Weights of a small transformer language model.
Architecture: rotary positions, no biases in attention or MLP, untied embeddings.
Training: a variant of Muon for these matrices, 144M tokens, 6192 steps.
Each number is 500 + 25 x the weight over its row's rms, rounded and kept within 0 to 999. Layers, rows and columns count from 0. Numbers have three digits each. The size before them is the row's rms in percent of the matrix's.

# layer 3 attention output, 192x288, rms 0.146, rows 0-67, columns 0-95
097:462496499515491522502497552499529500461488475454492491499480503499463552491529505484542498523495570479465479510449569455507494472538504488522523486504522514478501487501508500526511471512464476507506520508520465496536478508486498462499510455481479481465529530518501465537502536521487510470
097:535519514468492473484493502522542545493527554462489504560449534526508468524507501507445580449488506496511533520523502536519494472443519498503528537532443508457455427498486547545539533495512503482473468489469470461492506488481491527477532491486459513502517468485485515468491487536501482501
106:508505486556500499516503502509514477490464527511463456518470479511504486547502489523518477554544522478489483476516582466513488442483525562505463455527534515542567532489521552503542507483466509530497491453487508495520522522497508493472501502528544506454494469443468476495545489445513501449
104:474543491552566493484535474515511505455552512539465511501466473560465482553497555524482480450505474505461516465491439513523477490501499467458537543483494459492470472542492483506495505500490522499462524495489512537512524516524521460497493498513466483494501500480525441520454443549496539530
094:454519504559515485487541502483499545529473497501443454494501469468521522463489492473517521538466489483489507425477492487509520504460552497501525499575474473484538529504470528533478515497453519489514506427469518488489484498518481497481481515517474521465539536416465520511538523495485519485
092:494545475504477527510489513519494487543508522534523501558442532503462496480477494529484507517501523491460534487514516528470451517491489481464447582556512520498504534448581509458536494522548460488501507481482483476508549476469507501554549540529497471479476502524477498470515486493506502509
106:485515483528558593514495502534498550502456529508443487496562544554524538540477529516506497472499513501519499462482533515465500527518524482455490539470513531504480527474456482463517535470514432511507504488492521518513505472485485481551539470484479479531496525497510498484472486487526472493
107:533445500485474498551485478488511531537549498455508476497513489500494485507554496449537469538454532510531516486501478528455494496447523482537497548515510477503525475534529506513487411551465505488481497475508525481472460527493505494497492531443555518505485497497511479460446558521495500492
101:508512513513493509491538541486510507478523545484464508468481464477476571536556542519514513500499479514511537550473489492510511483491541494450449540485505493468466456531475497504472468517513545447570487481505529486483550496520493499569485554539532559432528508543523526493549535507485548504
097:509473493502565494528479468487450466530483476489540508476533508430515470551518502519469439441504472496525524462494484520471553466532504509521484536509532460560494476462466559501491516544484531487529498466477465527532512471491518482498456499484476521480539535519487502464477472484474487475
102:476494505509519487536478492471528504516503489475495449524503498497522574509439529489476455491504514500520558468451474466517485477447454494521490471520498506547510505466518498488556507517482506493519491538477456481521520517550472467464531482508502533520496492485491477526492495528473460532
101:544450462495505505479488457437440473511506551504493533482511498503548529498474522506477474479474533529502492496479502501542515520500486488481522483487478512525503428453466468510524549414515508451476506490489491507497481519499496493499494512483500530498501540518504511503493468496525502524
097:450489469552461505530490533515437486493504467514489474517493548507482480514421483518476481521518474475537458502485475484482473480484489476501502511535476532524556531502466514486531532502502471496510469493457488527501486513521469466500560468510504517455458507494507513519536502503497480478
097:526536484534502511523488477474468481555512527501528519503454482526488503474483493505504495488462502481544478512477494518503529508494492469525478555477537504511536490511540526522460508499481538492468494509477477491502504516491504497476483468517518440483482445508500476541501484523471476507
099:519522509459522536516527470471435461488548519554511462505488505520463463501502484460463477454497474488465533497525492460530482509499454463452478531506530479548493548483556548489534509530501557536506513515513503501532464497486471511487513476512507500481513489530503493497494493487527533456
099:522468486499470529502472533497501453521509535511472512478549516511510487523472532481507517503486443510550440512485565440517477468508511449564470489502518474507537488475475519461472493478522504480506469471501487492491478479491459456506490526495525492499510512497522538524477543480511527460
101:473470504449525488464459491528447506517542537518526536509499546499526447533504485509497499489484515475412447468549498488503463574492472491498489503510467544495498490500484507492507493488546474493534494523530494514521480497488474514475433487512483508475503471485493492509498461508458473527
097:474513487440498474521489543514502514475520478461516512505541459549477512522509505461479502494476553526455555463520544525507557480481493536502513486499518495506531524489473521537532543482534507521478515502457548452512506541511487519486488496493461467546476494480504467503481512556509469513
091:469461501448536483466490549506519522526466508486518484452459530488477505477525521530494497485509505518484484438535494475471492513509512503506457444519517478484464502494465497533454535534465528514489537554499574474460479475458476500506484491482509500535519538515522545500489491510464528500
105:503518540475492525581496520494485526539491516547485493471461535485478504476503507464502504489490514506507496490524476478531508481522496483455518529558540521470546533544549476483492488518490454465461470473470489499469473494498487515505493510488481495506462500484437527488533446509509484479
087:496519526542507520515489534518553505512513529509484479483492528506522524510501513524479556503483481489506433488522504503508492484500525501442533550467525504506484546512497463506462490463517561511529518530511475485531515491493485469492464490463536476516496477497537533514473532520463486499
100:521569485525535464499563451533532502465467470504523443495486522484504493495477438507461475505479451478500512520519542491523509502459496533508476444491534464499499462486509501525531528477425481531510508490486501479470490493508518522463545521504530471520509513542485501479478483538440530523
107:559516504484485530516508531499428482516495529540480480492451533506522515516498495475473484526516484494527453488486467510512503551544488521434507530493546519468491513486481537482515528463473539454515494467508451450535495523486504502486521486509499484542468471493479522520514492463514492478
111:470476503500474482517446570508447460533528446504531520467494521537472466547519444497464544481495504545427484508468484585448529544480447498521545503485524486484453497496496479591494490526536492501484545484537549498476480470481492488527526510469495529496475520481504523507483499529452512492
101:549468471558526461534466507486435486512474503517526529489565509534508549516507533510540510522562479484530462482518473528527477525497531505486460543513419492500455455484519477488533498481462441495466512510508501508500468497537565483505531504499485542454436510516485514489543469474488513474
093:454516552508547524557518460491512547520493513506486447513482467529464505514496489476528538499510483522489396515494497459474437486481477472516496552550518528490507496514472484487558485451563505535507525517478486478468525557486518514499492488460499445511563469521491499525506519515472497524
103:494489511463510475456506502512508555442482529476486504486487466544506485547503551494489570474471474525497505524527456514463500513455455514471572520504534505436474486490511514548475450497548517470504479499462462465490530464479519521494497490514472511511509519504501471515501514531469519524
096:502458494505482521489499483465531528457541481475471460520510512501490496516499529477474497557526479444503497487532495489502535522467484492550515444502494528487472505491493455499474477473535430506514533487497506498476518495454513515500498481558530497489457495514503502483478511474507484507
098:481505506471515485480509503497472537504518483483507472467470538554500523466506512496480502488515518524469538481478515493511488489550464516514488513529474552482502460471484496473541531508523462459461496528538516489519499494497471514509490493470456544517470433484550529517523433468484486524
101:468455505538494498489486432487523459496459524499438492518547500476498542452535444520521512523480474482495486508518522558551489457549506473531447495477501516550448462441472516517498502518510472515487532486544504506464481496490527493504494518494510487488485545509498509475513512502520484474
093:476580547465468476489512467513503533466514528506493509548481510517458465469541488486525525493488515466485418522505491490567509465503504514492484493505489529441489488473517504476498551484500480504500512554501506528500478534530475513495503502463517461525490497536512480489477467488491505497
099:469510510504486488501471458461532483507507550484491461549496519439503505525464460543481491479513506471460531493487451462538489485505556495505521454433524511498480533487529492515494530522517580482491528504526502468522453517498514459517484483480496464501503481474560484535521505503493495512
100:498541472505442502500473540495476481503543520496483475429529527527533541513499487521457492489473494557508511459466495502439476539524480476515491546516478488513455420459478472511548529498444465498470494499518547522485505537484529511485518447465512514522482470518545489526503467532476494529
101:496507511480494476488508515506485538486473461476470543487518516518532492457534488453490448520492482489530508512540527461499501481521534537465562507507492540440481473476548504526481507553466484511527500491496466507507499464512465527506511538490500489460517494461462540504508491516497495521
111:536524503501511521521449466467484528538420534450516503511524504531545500534471465471522491486552554467553495431482468536532519472477493558469549514490505470447538439498484497494462501487469479516484451486494452504542478503491517488500494534487530477478501491493498507524522496504537537513
103:461471476442512519480527460547482498483472574538482514504502513525485559475439539470448488470487474551444551529518521515539504464468493514474489496505497492488483514472554504465528500503474567503450523496498453481456543499546531513517485506489517521496527473466478508534488485506526534468
096:526542490496451529534516526465485521556485525532524542472521535446499484542540527466509507471457562492546504534480475502466541467492504495495474511518489472470465500553486463522510526474506507451523460478566516516508499492502475460508463499529486484465484496485513455534473497518524516518
094:470517543498489520509498506510542488482510533481487508497460563472436488483487522535499487500505481553465535556501472475453523480495498539419461558479480479452497495555527509476519488520522509465485483512471498473521504502469522528479515512508501495530512481519501508491481476499487468523
100:510548522494485464514508518536528481513519474497486505462478555490518480512526509479436512503470564515570513550471551496487470468529515534524455492479505511528457495522458469494523554482559472483484444526484512483470497517504496502486519508462497514521500511532518532507468489502476496505
104:487518514519521511490555466491508477534466552518497511548465513527520496471490507487525500500522531527476451544533447513532587521506486492480509539497435561480485464533560490490534521498525462522479511571540499528450495456547508463517525511490523490480467501536491460476451482496505510528
097:502462472564454480521486544523481462530501484493441494494496497523491492513488507469504483519544471558523505501444417541479508510530495521470499500546472552544467505500481521561491431529484503526482503514508505556507513486491533511486506483483474505514480471480494519473502520520509527463
104:492475540534509528477488519489473520519466497508513518507461535507485482504460516494542527513462494509464498546471540449416486501466512519484462536475507470458541542497522539444447481466493528545485501520485475521499527526561502495499484483486520507520520505476460487530475500461532473463
095:483525514464467489531540472489506467499506526490515505508540530493468532482538493485518476522488469524525492460474478539488497469546555489481450484535521498495551522517539445530446469537490540516481480490520520486434472530517521494468482528507479488552505499480473536498509514489502517520
099:489497528529458518498506518531480524545542506548499513498544444545532493512536550476468490487515501519516527531543495536509419515467482403469488499445516506443470528506453500506525490492488485484493503515503491509500495512539527532506508479491479499518514486471476489516475527494475503489
096:502462462490523521442464471511518533483499464439455448529543483494460528491478523483499495486495524465573510520530488544568475477477511534510522524460494496546523483486477476506490472494456569519495521514467457545449494502533503494516508497527542518509489508549530514520567489523513495467
109:530497505519459452438542535483450470484532471501467514511496494524502472536565501497481527467468499510506459488477493505477489571517481486490516462471489480507532503532511451505499509464513436519531471465522515546453507483506474510478507478540533471466468482517489471497499522538496460507
100:449518457528486500565493518508520493492462479505468483471443429499521505501477535506506472509530545465530460464511463494500520533465517501523520507481510533564466543514558550521509508467495481490514532518499477520472509491488514517540463524495526517488502514481465530489514530518542480499
105:487499461495478519543481487458504457481501488473471537561515489489500503520515505526488470480454531494572466506475550448515548439535540526450509510467445545443482522483502441531493470571496504483503470510478476495532503517519506512481526527464510505516502532476515511492525564508507500514
106:473525522514446488477524468508513500535540464529511494509547510487511489504483536521477455518545532551425506503511481520493492540525524482537522459513503546463490502504497510437470488563535463508432521521510498529508524498507456501475517480504541464508510519487479521489479436506509467493
106:529545536443512481444543515526525510488479530522508519475511486506472513494519508498467538501466453489555518561512563473547497473476530529530501434523534481523517496541536496523492433557489528531501482550488495489483505501526535477484438476537476522509476476511495503513509490502492502528
094:493484521502510517497523502513523524520509459474529519535468532505533553455481472476479513452514501546458538512519502503539528504484505562465475497516545527492510512497553496494488513482522573515482491510520449497478506512499530480505540461512528481493484491460450494523501546541505483456
110:504544519488514549460468487559536533489518547498498504498521444503481548498440480466492488484492485482450471490489533483512459512497491443456510501474434533470530482520433493482523492504548463520511504532515462513483520499505481492483520467515514445504517487488496518501504514491459544537
107:466495525469469557504523534531517496446519451472543496462515470502531473491478453498437522499512475552473520528488532476506477474483514495485433494507542494570498476556521548505540540492515496492472503527503499491477496503471515510492539517502526513474489446560469461521510514489477494532
097:522537478549489526473484541512495490501503462482493500497553498506512462470501541442503486535478468499451525438529480512479523479515531559430497540447529468478533529574549515478496502509542454524490541432534501499514461472555547475508498525495497472487500496512497478482480494522474497478
093:426464525472469493486486486513478503457504473478504508465504488466495493461514483484522500534536487508482514511524527464533459555557481492532482474512516544517491485478523527500512525503461438537528489541537477509512481494540487541499548477522512491527503521515541492500487500472514496494
105:491524462490555481501507446483466559492455477504520503487497480443465550482520486461475489482492520484508499489519508531537466440456487501532477492494476471492441466450509508554541531493483462485513516504522508494494496558525485518526472529479495492522506565516477517494507483493502561493
098:536552455545499543506458474496525542558469532485473479497507518525518493504523472496489492516500468507494522523511487506465575493514504548531546498471533517465525503539498479468460445490492530499507511469495510496544520464462480472494487471460486490514506498516517531500477530549531486490
094:500493478465466495453459491497509511493534516520466501505471502512439467480484471498475514518463507439455455519500517499437484554499479479525487490530451524520502470515471548485503501512490525497542535490500504519532541504461476519428464497534505516516491510558472543493494487482505526468
101:453507476471524470460533468500487503458467452545525502528537480476507507514506442476509469459525542498490510510458529484493480456526494503542450521480426559493528506452493516467526511461459437486484528512476559454456512497528504539476490500488491460511524512506500490454475482489491586505
107:446498510544519495520530468489491511476474501485482480504509487474519423462490474502518521501473528482481502453476510525536520478494499540489529510457485422506529489493490483526508487497517499504493484475477531511511512496546492538514536466492538496529492483514545508488458487462486493480
094:506516519529506526529464497501523474545487521488526489487503525481457524442492471490465486489481437528495480494464550470518531486512515478493496529533479472511540536476532490500492469571496532509483490461520496521537483509493506512502493452487478492480490509511480539506539489501507477524
099:489550504562568536511504484483520459576498529461518529537475473480513503481484468583479495530534461492532491490474540520468500509471465488541512499520506512461474498466522470529476509477497511510487478487469484435520528510474533497491453499453514464514524528460496515471508485473492482485
100:512492468460523496509518518482481488526494522469509482501458493495466513472503550477491479484500492557494547561564529454510524492470521488469511546508499561476504440533529471499484522507483494467485509512491479500505501456487563467515451528508512473427483523542500477513527478510535494509
102:532515464462542550526481496520495513468516494509463438453508462458480488499510507478469490475468478515498549491532514484465464507504535459514529489540482492495517532562472516491481505532518527519484509475478460491513514491479504484511475493532488522466509493467501535483530545553521502475
098:484478454564513459487513457512463520527463538511509529500553491479459460483490522504506465529532490538478484454530514537511498545508514537467528531479462514480484485516489481569516530459515449523482525461497488482489520526541505463501474461510509508517510470482498516482500499466541472465
101:504508531492463512482516531527541488471549473477528507503475430493513511524538504510500504493472497470439489488463511461462497486507500524493477502487522499488493516516485459522465445511497537531550507564449516503500506516504551518483547499515508514487555545493480516484487513493477488450
103:517493461541471556524501509522528497559486493469488486456526524521498507479523531487564514506528525567465471555479507462479466491543513518470512501488533498463527581467497503476487494512492542486530494493491460493469514479488495459510496500519478536536532473469526478498486533481518437478
100:535484514477492505523506528489473453536461468479465467464451509503498466509499474489485527515501487483441484542487507494457495546515504551538451556481507483539523515482530494501466489468488488487496494518494498461482489505474476535457485539553552502530489476513497493470484513513452494512